python train.py --num_hidden_layers=9 --hidden_size=384 --num_attention_heads=6 --num_key_value_heads=6 --head_dim=64 --intermediate_size=1024 --vocab_size=15651 --hidden_act="swiglu" --norm="rmsnorm" --norm_place="pre" --norm_eps=1e-05 --positions="rope" --rope_theta=10000.0 --rope_fraction=1.0 --qk_norm=false --attn_scale=0.125 --bias="none" --tie_word_embeddings=false --parallel_block=false --init="uniform" --init_std_qkv=0.0236 --init_std_o=0.00557 --init_std_up=0.0236 --init_std_down=0.00341 --optimizer="cautious_adamw" --learning_rate=0.00102 --beta1=0.9 --beta2=0.95 --weight_decay=0.0 --lr_head=0.00537 --warmup_steps=370 --schedule="wsd" --decay_fraction=0.878 --decay_shape="cos" --final_lr_fraction=0.0 --batch_tokens=131072 --max_seq_len=256 --doc_mask=false --train_tokens=549000000 --max_steps=4189 --dataset="wikipedia_en"
Each number is 50 + 12 x the weight over its row's rms, rounded and kept within 0 to 99. Layers, rows and columns count from 0. The size before them is the row's rms in percent of the matrix's.

# up: layer 6 MLP up, 1024x384, rms 0.0493, rows 849-866, columns 0-127
# down: layer 6 MLP down (transposed), 1024x384, rms 0.0413, rows 849-866, columns 0-127
# gate: layer 6 MLP gate, 1024x384, rms 0.049, rows 850-867, columns 0-127
up849 092:30 39 07 48 52 53 60 72 73 49 38 51 61 47 38 48 45 45 77 68 64 45 40 50 56 58 42 62 53 54 83 62 29 43 32 34 34 55 41 57 36 55 68 53 45 50 35 36 50 66 55 45 62 44 58 42 40 68 62 38 42 54 30 34 48 34 36 55 56 30 41 51 35 59 48 37 61 39 66 43 53 48 56 49 54 37 40 55 43 39 44 49 48 60 71 46 50 27 43 49 33 60 55 40 55 38 66 59 43 44 44 44 57 47 46 46 44 32 41 65 54 42 66 61 45 41 68 48
down849 096:43 36 55 38 31 35 42 48 24 65 51 54 35 51 51 64 29 70 50 36 46 54 62 48 45 60 55 55 35 48 44 47 50 51 61 42 68 60 32 53 36 36 36 52 44 66 49 35 38 36 47 45 41 36 43 54 47 39 74 49 47 51 63 52 66 41 67 63 15 70 59 59 62 68 59 43 50 60 21 52 86 64 73 52 55 89 39 55 38 61 43 55 41 30 44 60 85 48 72 57 58 66 31 53 39 28 42 54 65 53 42 22 62 59 48 57 54 53 40 51 58 59 45 43 30 51 44 52
gate850 101:51 65 48 35 56 58 36 31 61 43 59 36 52 43 57 66 38 41 49 74 54 55 48 41 59 40 45 52 33 33 51 46 46 50 62 58 54 42 63 47 39 62 49 64 44 64 52 47 56 61 62 40 68 62 31 52 41 40 34 41 52 42 58 58 61 29 37 26 28 57 42 51 63 58 13 62 20 41 43 67 27 60 58 47 71 63 58 43 40 67 60 63 59 43 44 27 52 43 50 50 65 26 50 54 48 37 49 57 42 53 38 54 51 56 56 31 34 54 53 17 72 39 46 46 62 60 60 58
up850 105:62 69 24 37 45 65 47 44 67 58 41 55 54 53 37 54 38 45 56 60 49 48 55 42 34 62 43 51 49 32 51 56 52 69 25 57 39 61 61 59 49 57 54 82 52 62 37 45 45 68 76 39 60 56 24 50 48 58 39 42 66 43 62 59 54 48 65 40 60 49 29 45 71 34 47 44 23 59 49 39 44 78 45 21 52 30 42 56 49 55 54 70 70 38 65 58 43 33 63 41 47 31 60 47 55 52 39 54 48 70 52 59 40 59 61 12 36 49 79 39 44 59 53 49 42 34 33 39
down850 104:48 37 47 33 41 72 54 79 50 66 27 57 57 46 48 56 42 53 35 25 38 65 58 56 33 58 53 54 50 46 59 62 40 51 58 77 44 49 54 62 68 44 48 51 58 52 69 47 48 42 66 65 38 61 34 27 32 69 63 44 43 33 39 39 35 56 64 56 59 74 47 81 49 32 53 63 70 47 56 67 48 56 40 56 54 47 42 68 67 48 33 31 49 62 45 47 23 56 59 38 52 56 58 55 50 53 38 42 51 41 57 62 36 26 50 55 62 39 66 50 52 40 58 45 36 41 63 53
gate851 095:31 41 61 47 45 54 61 56 35 34 48 44 63 55 55 66 50 59 65 70 36 39 43 31 64 50 55 34 52 59 44 36 65 29 67 47 70 40 56 59 30 46 51 68 43 57 37 59 52 56 61 38 83 50 53 32 56 51 44 52 30 61 46 45 57 59 78 46 69 74 36 58 52 51 46 54 39 46 47 34 63 49 33 56 43 28 31 61 49 54 54 48 44 46 38 38 59 55 61 40 62 32 50 43 31 64 38 56 59 51 49 52 38 66 74 38 60 66 35 53 36 57 44 61 65 39 39 52
up851 096:77 27 24 58 44 50 57 45 48 76 33 61 52 49 50 44 39 36 51 49 60 38 56 75 38 70 59 60 68 48 53 44 58 51 49 36 63 47 44 36 40 49 70 64 56 59 43 61 39 57 51 35 57 49 49 49 74 64 65 49 61 59 68 44 56 65 54 43 46 46 31 48 44 34 61 55 40 50 51 33 50 58 48 48 43 46 44 49 44 59 64 59 54 32 61 61 40 61 38 45 46 54 75 31 49 57 52 43 48 45 33 39 33 37 73 49 54 40 46 38 56 35 55 27 61 49 51 43
down851 099:52 35 69 50 44 47 34 45 45 39 28 51 35 36 29 62 45 54 65 65 46 43 44 78 64 57 65 58 32 30 54 30 55 61 63 63 46 76 36 50 58 42 48 56 73 51 42 58 36 59 47 48 25 22 59 64 14 57 45 69 35 50 52 48 64 67 56 43 45 29 44 51 35 53 54 46 54 49 65 58 56 52 48 46 39 50 59 58 46 28 43 55 37 55 29 50 62 44 43 45 41 50 47 64 75 53 47 51 49 51 33 54 26 46 23 57 55 64 34 57 37 64 49 40 62 52 69 68
gate852 094:62 42 49 68 26 40 57 59 61 45 46 42 52 54 69 47 38 48 54 42 84 76 40 46 50 32 45 58 60 56 41 29 54 63 62 58 58 70 60 38 28 47 57 54 59 70 69 43 27 60 54 46 44 39 60 45 64 50 46 31 46 40 51 67 51 70 55 52 45 41 51 45 25 28 31 41 45 39 39 55 39 42 64 43 57 43 62 57 52 58 49 33 33 37 59 47 49 66 68 30 59 33 50 51 36 54 76 81 51 49 47 58 41 51 36 41 69 58 47 33 52 31 45 61 68 58 39 31
up852 102:42 50 52 44 45 51 54 57 53 59 43 46 52 73 45 33 19 43 52 39 70 64 27 64 48 41 38 69 47 52 69 35 25 56 41 42 55 55 67 49 32 67 78 55 72 74 67 44 31 42 59 49 34 64 43 48 48 32 44 52 68 56 56 38 39 65 55 54 38 47 74 34 51 68 55 49 33 49 45 55 54 28 48 48 45 50 57 47 56 50 35 36 21 36 45 37 58 58 66 45 36 52 57 44 59 31 63 49 60 41 50 23 51 59 55 58 42 52 33 39 46 63 48 43 46 58 36 53
down852 094:41 49 48 46 52 37 45 42 50 38 46 35 25 49 45 46 53 38 59 61 26 38 43 38 40 48 67 24 44 48 51 48 64 42 54 55 49 58 30 74 43 41 46 47 37 34 34 68 64 34 32 37 53 61 54 52 43 61 49 58 67 65 50 48 57 45 67 52 62 54 41 73 55 59 42 37 57 35 55 50 44 48 56 71 49 44 62 46 63 30 55 72 62 68 38 63 43 40 54 37 38 32 35 41 58 38 28 20 45 34 49 41 62 50 41 52 43 46 45 58 37 67 42 51 46 30 59 47
gate853 104:67 47 46 64 43 41 28 45 65 49 52 42 53 21 40 64 48 40 37 40 61 51 56 47 39 42 34 43 31 67 30 52 58 36 57 61 51 55 60 49 58 47 52 43 56 38 51 30 38 46 67 54 55 38 63 52 38 42 49 64 38 58 54 57 48 48 49 31 66 61 43 62 50 51 51 51 44 54 52 68 39 43 40 60 26 54 69 32 73 62 67 26 47 44 50 55 45 76 60 21 54 43 60 37 63 29 58 50 31 55 35 64 62 51 44 76 51 32 52 47 45 64 51 50 33 58 37 61
up853 100:43 40 58 34 54 58 49 35 37 55 41 54 52 51 60 23 54 67 31 18 56 60 51 23 39 58 42 42 52 42 51 42 42 56 75 61 38 66 60 41 67 54 50 60 41 59 62 56 44 49 41 40 55 49 71 36 51 52 35 34 46 43 40 57 46 43 32 55 51 73 48 59 38 28 40 39 40 56 49 62 56 49 55 48 42 64 51 67 35 62 61 59 34 46 65 54 33 43 34 61 58 56 48 33 48 47 73 52 69 65 44 57 37 48 63 22 60 39 53 47 60 32 63 62 56 58 60 34
down853 099:59 77 63 64 43 52 37 49 43 52 56 38 62 18 44 93 48 41 46 39 39 63 46 56 64 55 54 60 36 34 30 41 40 64 47 38 45 25 34 46 58 57 44 37 48 56 42 53 37 64 66 33 43 59 59 49 62 68 59 59 37 50 57 51 49 45 60 40 54 44 33 20 69 54 54 77 41 42 39 48 49 49 44 46 48 53 58 45 74 48 48 60 12 60 65 48 30 82 68 23 51 51 38 38 50 40 23 42 56 24 36 45 61 24 45 69 43 54 46 38 37 82 44 51 46 28 40 53
gate854 097:37 64 61 55 67 59 55 57 52 50 64 49 37 63 47 69 50 40 36 52 39 52 71 51 43 42 42 34 41 64 48 50 37 41 67 41 39 36 29 65 55 59 59 52 63 54 49 43 53 54 43 41 40 55 34 42 54 58 37 81 42 69 38 66 47 53 80 54 47 59 20 53 55 65 42 68 22 50 24 58 38 35 45 36 59 38 70 54 48 47 51 62 48 60 47 34 62 57 37 46 48 29 33 49 33 45 54 58 29 49 46 41 53 45 56 34 50 47 54 38 39 76 42 47 27 56 44 44
up854 103:53 55 40 48 48 54 67 33 48 45 62 56 44 66 52 43 74 32 62 46 60 67 53 53 38 74 48 38 52 42 30 61 24 56 33 51 64 44 40 23 64 29 44 52 56 42 61 35 56 39 39 66 23 50 57 78 53 53 53 63 30 26 60 44 57 51 46 35 57 46 69 65 34 60 53 66 33 72 65 61 66 68 57 37 55 50 56 65 47 57 59 64 44 61 57 60 35 39 26 31 58 68 38 51 09 47 63 50 74 70 49 43 46 49 50 67 37 39 63 53 23 65 35 48 44 53 48 52
down854 109:49 66 21 54 71 41 47 70 75 50 52 47 19 43 61 90 73 67 34 58 66 59 50 60 62 45 38 57 57 39 35 36 56 68 40 67 56 34 55 50 39 33 49 48 59 56 54 44 73 49 38 38 17 23 51 32 53 46 55 50 42 42 56 49 52 26 59 33 62 51 65 25 26 65 67 53 53 62 52 43 55 39 47 38 49 62 52 48 60 51 48 40 65 57 32 57 64 26 36 57 48 41 58 52 31 52 64 43 48 65 42 68 47 54 58 57 48 41 46 35 25 62 38 34 34 65 38 31
gate855 092:60 65 55 47 36 44 51 55 60 28 51 41 60 66 46 58 33 61 53 53 77 54 66 25 56 52 42 53 64 51 53 51 65 43 33 38 48 46 66 66 37 49 67 65 43 41 36 52 59 52 52 38 36 46 54 44 54 40 66 47 46 49 77 48 63 52 39 56 48 56 56 64 44 31 51 37 32 47 37 66 67 39 53 48 53 66 43 46 69 50 46 43 48 62 52 30 56 48 30 54 57 38 50 52 44 46 68 71 42 50 55 52 42 44 56 62 53 56 35 46 72 62 22 48 46 54 21 47
up855 106:72 63 34 43 21 39 37 62 53 46 29 45 35 44 38 48 27 46 47 58 65 24 50 29 48 91 68 61 53 50 44 32 54 41 36 33 35 45 58 47 54 52 74 50 48 45 64 47 56 57 60 63 45 51 64 50 64 45 57 51 53 65 64 52 55 76 41 62 54 54 37 53 56 48 56 58 62 53 37 63 56 68 50 43 41 54 37 60 60 50 36 56 61 41 42 40 40 60 62 62 50 47 46 44 59 55 56 48 54 55 85 38 45 44 39 39 42 31 52 56 70 79 47 35 47 49 33 41
down855 096:47 42 63 39 57 52 55 60 46 58 60 53 36 59 39 42 63 54 66 36 48 61 58 54 44 43 45 52 33 58 69 45 41 56 43 34 55 48 46 54 72 46 40 46 38 65 55 61 52 61 29 56 51 54 32 33 40 47 52 68 29 66 35 31 54 63 42 61 70 67 52 57 42 63 39 55 72 66 69 53 28 68 48 26 55 46 58 55 35 36 49 58 52 52 48 50 45 65 52 58 41 47 57 25 58 54 42 60 47 69 54 46 60 44 48 56 51 57 71 31 51 45 43 50 43 53 59 44
gate856 104:62 50 40 49 54 42 33 58 63 35 49 20 41 69 49 48 44 37 45 48 51 63 56 69 62 38 29 44 51 46 40 36 44 50 41 68 46 59 21 43 42 54 35 51 45 28 53 18 41 69 30 58 65 51 47 54 42 53 63 34 32 57 63 57 49 53 46 45 34 68 39 43 48 42 34 44 33 25 43 61 48 55 30 54 76 47 63 59 69 64 43 45 36 42 52 53 45 44 69 64 83 31 53 47 41 54 73 58 23 40 57 66 54 50 45 48 44 43 41 26 39 48 42 45 31 48 40 46
up856 108:41 44 45 40 58 52 36 26 37 60 59 52 66 64 58 41 39 50 50 41 62 59 63 37 65 47 50 55 48 79 64 55 42 38 79 44 58 65 47 54 55 47 45 62 41 48 52 54 44 52 52 58 37 71 68 56 65 28 47 62 53 49 49 54 58 60 69 29 56 41 58 60 45 55 47 47 56 66 55 47 48 49 57 31 49 47 42 64 47 72 52 37 51 74 37 35 32 52 53 45 38 48 49 32 33 30 39 52 54 53 45 51 37 53 64 61 58 58 74 57 53 45 62 66 54 58 32 53
down856 100:67 51 35 56 49 37 64 41 64 57 54 23 41 36 59 72 61 53 34 40 45 55 72 54 57 29 50 33 51 32 51 42 38 29 51 54 42 57 39 59 49 33 70 43 57 36 47 38 58 48 41 48 63 55 59 51 43 59 42 41 56 33 64 49 40 36 57 35 26 44 36 41 54 60 40 69 54 65 67 76 55 58 44 34 66 37 51 60 64 44 41 52 43 42 44 61 42 67 45 49 55 48 31 59 64 71 71 52 48 41 58 45 58 36 54 54 41 30 53 54 31 62 36 61 36 43 18 44
gate857 101:42 52 62 60 25 75 49 29 66 40 33 50 49 47 52 60 59 49 56 51 73 53 37 67 47 62 31 57 46 50 58 59 35 43 40 41 36 46 52 47 62 48 46 53 33 58 43 36 39 74 45 40 28 54 26 30 45 47 70 55 50 54 62 37 23 52 44 42 29 43 51 45 56 58 57 46 72 64 48 32 40 21 52 25 70 35 53 59 42 48 45 53 33 60 48 33 66 45 55 41 63 56 52 54 46 48 56 48 54 53 34 59 32 69 75 40 71 44 42 51 46 53 57 43 48 47 50 37
up857 098:47 47 55 53 46 45 51 34 55 49 40 67 47 34 59 49 51 42 64 76 42 32 43 41 49 54 43 57 46 36 40 43 46 39 46 55 38 69 55 69 53 48 63 62 36 57 51 37 70 67 33 37 27 57 67 58 52 63 28 54 66 36 34 46 61 43 45 38 38 48 61 61 47 69 68 37 47 53 43 48 50 45 71 60 70 56 55 42 67 66 41 70 76 30 33 56 45 47 15 42 19 40 51 66 59 38 58 35 51 53 38 62 63 63 58 59 47 63 61 38 56 68 49 41 39 32 69 70
down857 102:49 36 51 50 34 60 64 56 59 64 56 58 47 61 33 48 53 74 52 65 54 57 63 51 31 30 47 52 61 57 68 47 55 70 49 58 41 53 49 48 42 47 41 54 68 26 63 44 56 62 61 36 29 38 56 75 51 51 66 41 59 57 56 51 57 30 37 52 56 40 74 60 63 55 42 49 45 34 36 40 58 49 64 38 36 56 36 56 41 38 57 54 19 77 51 50 63 34 68 50 48 41 42 44 18 51 80 55 48 59 49 35 61 61 57 35 70 81 42 62 43 60 41 66 53 72 50 58
gate858 100:32 33 70 67 47 73 42 46 39 61 37 36 56 45 53 48 42 35 37 66 49 52 45 48 36 52 43 42 51 57 70 56 60 41 40 75 51 28 42 58 59 38 57 49 62 40 47 58 42 74 43 55 53 77 41 56 48 39 47 31 36 38 41 37 68 67 46 31 37 45 54 58 51 50 51 36 45 35 54 47 75 27 50 29 43 24 47 65 60 71 42 58 35 72 34 61 58 52 61 43 63 36 49 64 63 58 45 59 58 45 56 58 68 45 43 43 76 47 61 42 49 58 45 51 38 39 58 39
up858 101:41 51 47 40 26 33 63 63 67 47 57 54 56 36 41 44 46 41 38 46 52 54 52 44 36 47 59 34 47 51 50 38 64 42 40 62 71 45 63 58 48 45 39 59 45 40 60 53 56 51 40 49 69 50 56 45 62 66 54 32 62 46 47 80 62 61 62 58 60 45 48 60 57 44 44 51 57 44 46 23 33 45 34 55 52 62 35 44 52 38 55 67 46 60 32 47 39 33 58 41 57 56 21 39 71 81 73 60 54 54 37 56 53 49 38 52 69 65 33 65 33 47 50 38 58 73 50 45
down858 104:39 64 40 38 41 53 45 65 71 54 47 51 48 75 48 59 34 45 53 43 42 44 52 33 37 38 46 61 56 46 46 63 28 61 59 61 62 41 47 47 48 59 32 50 71 62 56 30 44 51 28 61 44 61 59 39 65 66 67 63 53 35 30 51 54 59 65 52 49 44 54 43 72 84 62 53 29 57 41 71 64 47 61 71 47 55 54 49 57 51 43 57 49 35 52 53 78 58 35 27 42 47 43 39 60 68 73 49 48 61 58 37 60 70 53 31 48 64 60 44 49 50 80 56 56 56 50 59
gate859 105:51 09 67 47 47 39 47 52 50 56 23 34 47 59 53 56 49 49 49 66 46 30 36 59 54 29 56 36 68 46 50 40 63 55 46 57 30 42 57 36 47 44 58 54 60 36 41 40 72 51 22 60 51 43 29 56 61 32 45 25 30 33 52 77 35 53 50 33 30 69 45 44 51 51 33 50 56 60 37 60 58 53 60 57 43 56 58 49 52 51 58 51 57 62 63 50 42 63 47 49 46 26 61 62 51 57 68 51 50 46 40 43 68 20 58 60 62 38 43 38 40 41 44 63 33 40 41 34
up859 106:66 41 63 63 45 43 44 61 43 42 51 59 56 48 36 51 53 49 40 51 67 63 69 41 46 35 42 55 44 62 61 39 55 60 33 45 44 55 60 41 49 47 69 58 50 59 53 42 41 57 33 55 54 63 56 60 65 47 56 39 50 42 17 50 65 35 42 61 22 50 43 57 71 51 42 51 48 46 74 76 63 59 56 57 39 45 47 73 71 57 58 36 43 45 50 80 51 48 38 25 50 52 46 64 59 46 63 75 58 30 59 36 67 59 45 38 36 43 50 20 47 54 38 44 46 53 54 54
down859 103:28 43 35 65 46 61 47 68 61 67 42 42 54 64 36 33 58 35 43 44 51 44 59 57 47 35 45 39 33 64 60 44 51 44 63 26 69 47 36 60 47 54 44 47 52 43 58 51 53 52 44 43 33 59 28 39 49 79 49 48 53 52 50 26 52 33 66 60 61 64 51 16 39 37 55 63 26 42 44 48 41 66 42 37 09 31 67 45 78 62 48 43 41 67 55 49 11 49 53 47 55 76 52 44 37 59 33 44 62 61 52 30 41 43 43 38 43 49 51 49 41 39 50 40 16 73 30 57
gate860 095:77 34 77 66 61 48 50 46 47 41 76 29 56 32 43 63 65 63 50 57 41 66 55 29 59 33 50 38 23 50 41 54 64 49 84 35 38 60 66 40 47 32 13 53 47 40 36 59 51 43 45 51 54 48 52 69 62 33 52 54 42 19 38 65 61 51 32 57 52 62 42 45 45 57 48 41 42 45 54 49 38 60 63 56 46 22 52 43 39 78 38 76 48 44 55 51 43 54 69 44 53 63 32 60 40 55 51 43 54 62 47 58 46 55 50 34 65 49 48 29 33 41 37 45 40 74 30 49
up860 097:51 48 61 31 41 50 62 40 52 63 68 33 43 68 52 34 62 47 63 72 38 57 60 37 65 52 56 47 60 36 50 60 62 55 63 39 39 58 39 43 52 65 47 44 54 45 45 56 59 46 42 51 48 48 49 61 43 35 52 97 40 48 42 48 76 42 49 58 39 44 50 36 56 50 54 52 42 41 66 39 54 46 40 47 51 22 55 47 32 52 19 66 55 50 42 67 46 22 59 51 26 65 44 38 59 61 38 60 57 51 60 58 35 72 37 41 49 62 50 43 59 40 55 71 41 50 40 63
down860 097:45 64 51 31 43 53 40 75 36 48 57 70 35 51 56 35 48 47 60 48 37 22 43 52 57 82 55 51 73 43 68 73 44 58 51 48 38 77 54 44 50 63 57 45 47 34 71 33 49 52 49 43 49 50 46 36 44 68 45 46 45 73 48 66 44 51 47 50 39 23 53 59 44 52 60 69 58 45 57 46 50 37 62 55 41 69 72 47 35 48 72 32 38 39 53 54 18 53 57 51 64 55 64 38 55 59 42 47 72 56 61 55 79 40 57 55 37 53 33 45 47 58 61 46 57 44 51 53
gate861 094:69 55 54 42 45 61 43 45 65 45 50 49 57 71 41 50 39 55 29 63 43 44 73 32 52 44 30 45 35 75 42 55 57 52 60 58 56 48 63 62 46 36 63 41 59 77 36 55 51 49 46 48 74 45 53 68 59 61 33 59 50 58 29 55 62 54 45 82 48 40 59 45 42 59 46 57 55 37 43 59 59 51 74 73 38 62 49 34 51 54 29 63 40 44 32 49 56 60 50 47 40 25 63 39 43 47 60 22 46 65 67 55 27 63 75 31 41 32 67 58 51 28 28 58 48 36 64 44
up861 096:46 37 23 54 36 59 68 37 46 75 48 60 48 65 59 38 47 50 54 43 61 49 53 44 49 66 63 44 57 39 74 47 33 70 46 66 35 34 39 49 68 68 54 62 55 29 57 46 75 73 48 51 48 32 57 74 51 60 49 49 56 44 52 54 52 50 38 29 56 42 61 52 55 55 60 36 40 48 55 39 47 36 47 55 65 50 61 69 34 45 68 41 40 36 59 77 58 29 42 60 42 40 54 65 76 58 49 58 43 46 55 46 64 35 31 64 55 65 50 65 76 48 82 29 71 42 53 54
down861 098:55 48 44 44 48 37 37 42 29 53 64 62 26 60 64 55 52 47 69 59 52 72 40 41 36 49 56 50 41 41 56 54 55 64 40 35 57 51 47 41 46 61 47 59 29 48 43 33 50 37 49 98 40 65 36 37 50 65 59 23 44 55 50 63 53 64 33 34 69 56 53 21 39 46 60 49 53 66 55 62 37 44 53 42 63 55 51 38 44 65 70 22 56 51 47 50 76 33 55 45 45 78 25 42 49 55 58 37 57 47 31 50 55 51 29 51 34 58 67 46 40 47 56 51 63 39 37 48
gate862 095:38 47 68 50 55 31 54 45 57 46 60 51 53 60 41 47 56 52 33 59 51 36 54 41 33 39 48 54 54 58 62 71 55 55 59 69 63 64 54 42 55 73 46 66 61 42 18 58 44 46 76 26 47 66 57 49 79 49 46 60 33 69 61 47 32 38 64 39 48 49 45 79 61 43 38 38 60 62 21 57 57 45 59 53 41 35 35 61 29 55 66 55 35 52 48 62 34 37 57 39 81 53 46 27 76 39 72 43 50 48 50 23 48 43 58 58 24 45 62 55 45 55 37 47 30 45 29 62
up862 087:62 50 56 44 59 53 45 25 47 53 54 47 63 61 42 54 42 47 61 48 66 50 37 59 48 33 46 56 37 66 47 64 34 60 49 35 76 46 42 54 68 71 17 46 47 56 37 57 33 50 44 57 57 66 57 43 58 55 32 77 68 63 57 72 53 79 55 46 74 47 52 54 49 44 50 52 69 62 44 66 41 62 51 33 69 48 51 35 71 50 62 65 54 44 42 60 50 57 37 41 55 55 60 45 63 56 32 25 69 51 38 49 54 41 34 51 50 39 35 46 47 46 63 55 44 52 45 63
down862 088:46 50 29 67 46 51 48 55 62 35 51 73 37 42 49 72 74 58 49 57 32 76 47 53 36 32 62 60 62 45 54 55 58 31 46 63 29 58 56 51 48 56 82 67 64 32 52 37 58 54 45 57 75 38 63 45 60 68 56 42 19 56 54 51 31 34 30 70 37 44 40 64 55 59 54 49 47 57 74 50 50 34 30 58 44 44 43 51 48 44 37 59 43 40 54 44 63 20 47 57 42 48 38 38 55 52 50 51 34 52 46 55 38 50 22 41 47 72 59 48 55 45 39 48 52 55 54 50
gate863 098:22 59 58 50 49 19 58 14 60 50 46 24 53 44 66 56 54 78 62 71 60 37 46 58 54 57 41 37 30 51 74 62 44 48 40 56 45 38 33 58 49 60 47 26 62 52 25 57 50 44 56 68 22 48 42 45 67 30 43 54 44 58 48 51 59 51 48 54 56 48 46 49 48 47 34 33 36 43 35 42 45 57 50 34 61 64 57 53 49 51 70 57 45 55 40 57 66 50 42 54 54 45 47 75 47 39 63 47 48 56 52 42 34 41 52 57 42 71 50 29 54 58 36 59 77 38 41 37
up863 105:39 43 47 67 28 55 64 19 63 58 53 53 40 38 43 50 54 47 43 55 65 33 57 63 46 60 35 50 41 47 69 17 45 39 56 48 24 65 53 35 46 62 59 66 70 51 33 81 58 43 57 61 48 37 66 35 46 55 34 71 52 66 37 41 60 34 47 62 47 55 51 53 62 49 47 48 31 36 68 46 38 28 37 36 29 35 47 41 51 33 45 54 46 53 55 56 64 45 44 39 36 57 46 52 71 75 57 39 44 34 50 37 32 46 41 47 40 44 53 43 33 66 56 41 51 35 55 55
down863 106:68 40 50 50 43 56 49 35 68 50 36 31 45 50 41 45 49 48 37 42 41 53 64 52 23 35 43 53 47 70 46 36 66 40 48 37 36 40 38 21 55 47 61 67 56 38 53 60 40 66 50 52 70 43 62 46 45 59 50 66 49 52 56 40 72 42 49 59 49 70 47 30 59 45 67 83 38 48 37 52 36 51 52 37 43 48 45 20 63 53 53 32 18 56 61 44 43 41 53 40 47 67 43 56 67 53 42 53 65 33 45 58 48 77 37 58 53 53 49 29 50 53 57 39 60 65 52 59
gate864 097:56 62 74 49 56 61 60 54 31 26 42 27 52 46 50 55 41 48 42 68 41 37 65 35 58 58 53 55 62 38 58 44 41 22 51 21 54 46 32 41 45 61 43 35 46 41 41 46 73 41 51 54 56 44 20 55 49 61 60 49 31 52 47 44 40 55 81 68 59 45 41 48 53 45 32 20 52 68 63 55 43 62 40 32 51 67 43 40 53 57 67 28 51 65 47 45 66 55 48 49 55 34 59 48 44 68 50 47 50 51 54 56 62 58 80 40 58 33 52 69 66 38 44 30 60 65 52 64
up864 098:50 41 53 44 50 42 60 41 41 44 69 55 53 64 42 61 69 40 57 60 58 39 38 56 35 51 63 55 53 67 64 57 63 56 65 54 46 55 66 66 47 53 63 49 57 51 48 55 48 51 56 52 36 40 42 62 44 51 31 66 46 58 42 57 45 26 33 41 45 59 37 41 44 21 59 60 52 51 44 55 54 59 52 36 46 60 42 41 43 35 49 44 45 62 64 59 33 38 25 60 38 70 78 53 51 61 44 58 64 60 42 38 42 64 52 64 36 34 33 39 59 36 44 63 49 18 51 55
down864 098:38 46 68 51 59 43 43 59 62 61 46 48 54 41 54 74 74 61 53 59 69 50 76 32 33 58 54 48 38 59 49 47 56 29 32 42 53 49 48 57 42 64 50 46 55 42 55 39 48 39 33 71 83 62 48 42 43 65 60 40 37 68 35 54 48 41 42 37 63 40 64 50 47 36 34 45 43 48 42 40 26 67 49 39 52 57 34 61 57 43 55 35 50 45 42 38 57 40 52 58 79 65 41 39 64 39 35 48 35 81 48 50 65 48 61 62 48 48 48 64 27 30 50 56 52 56 38 65
gate865 098:43 38 32 51 68 66 47 46 65 65 49 49 38 44 31 55 65 55 33 47 64 51 44 56 66 82 32 56 59 79 36 53 46 48 51 47 60 28 63 42 60 44 53 44 15 60 48 43 54 57 52 65 41 61 51 59 66 65 72 65 59 52 40 48 18 39 60 32 50 55 36 31 68 40 37 51 35 28 53 50 68 67 49 65 49 47 55 60 61 44 38 33 47 42 56 53 63 59 43 53 52 42 53 46 53 74 58 47 60 64 63 67 39 59 44 39 73 31 65 67 81 33 70 46 61 77 38 46
up865 095:55 42 47 65 54 63 48 63 55 54 67 41 20 36 39 49 67 48 44 37 76 59 80 43 72 49 32 16 37 50 65 67 56 52 39 62 43 54 68 53 49 40 52 59 57 58 54 44 51 71 62 36 44 31 47 30 48 41 31 62 40 72 29 49 34 22 57 50 22 57 55 33 49 44 45 65 30 32 40 43 55 55 52 35 66 24 55 42 63 53 47 32 59 43 48 52 54 33 64 50 51 66 56 57 44 50 41 35 60 52 62 65 63 33 53 52 74 69 38 53 45 59 56 71 63 66 34 53
down865 099:59 44 62 61 43 59 66 43 26 57 44 29 42 62 51 49 48 54 58 55 41 60 50 69 59 33 46 47 52 51 30 40 50 55 53 30 63 53 22 49 45 42 59 38 44 59 52 38 46 43 30 45 51 65 56 74 56 53 53 41 54 56 64 61 59 44 57 58 47 51 56 74 59 39 41 57 62 55 57 41 35 51 55 70 46 46 55 50 67 57 56 51 68 50 42 46 48 48 47 58 60 56 32 67 60 44 60 59 42 53 56 73 58 49 50 56 47 67 49 57 46 59 46 41 74 65 56 43
gate866 097:54 54 57 49 52 57 34 47 52 61 36 44 48 51 56 50 48 60 65 39 68 44 31 40 68 34 54 66 49 65 54 33 52 41 41 31 53 55 41 67 34 47 50 51 44 46 52 40 40 56 63 58 40 38 42 67 27 40 65 40 57 63 47 63 48 35 65 75 65 47 38 47 41 55 64 38 47 46 42 43 38 50 32 29 67 45 40 45 54 47 55 57 41 39 57 59 43 47 51 45 38 49 39 52 46 56 50 68 38 50 34 59 47 79 49 52 34 68 60 50 63 57 48 55 66 41 32 56
up866 097:50 57 55 65 44 42 50 31 56 47 66 53 56 44 51 48 50 69 75 54 61 52 88 47 71 48 70 43 49 60 52 39 25 44 45 59 53 45 48 39 32 61 35 58 43 51 47 48 47 51 47 29 54 29 35 39 45 52 41 59 43 60 67 42 51 46 68 48 46 34 55 48 64 45 54 34 36 49 55 32 72 33 44 42 47 39 37 50 56 53 68 45 43 65 49 57 61 65 60 59 36 49 39 43 58 43 37 54 51 45 36 77 71 62 72 42 27 40 37 49 44 44 42 56 59 48 65 56
down866 101:39 49 68 45 54 67 57 65 47 39 27 33 53 57 32 46 34 85 61 50 35 42 61 33 56 62 58 57 49 44 48 41 46 58 35 45 31 52 71 65 61 55 52 48 56 44 49 54 41 44 21 41 73 58 46 47 48 43 33 62 60 43 57 45 46 59 52 54 55 46 43 32 62 53 59 28 45 32 54 44 52 59 42 52 61 69 52 36 58 56 41 64 61 59 46 65 81 36 61 25 44 52 49 42 51 79 40 23 63 55 73 58 35 53 50 60 21 32 53 22 64 53 62 51 56 58 56 50
gate867 098:52 44 47 55 50 55 53 45 36 57 65 41 53 48 61 59 51 51 64 60 40 55 58 38 61 55 38 49 55 42 54 67 50 53 35 56 46 63 48 54 56 50 13 33 30 37 36 33 41 47 53 50 74 67 50 58 73 29 63 47 45 36 44 47 47 39 57 31 38 68 43 59 47 73 37 38 50 63 41 44 42 53 69 53 70 36 57 70 55 41 58 43 50 43 43 53 52 47 62 60 41 32 55 35 48 31 65 31 25 51 58 46 43 55 62 39 33 76 31 11 54 45 58 52 38 45 52 31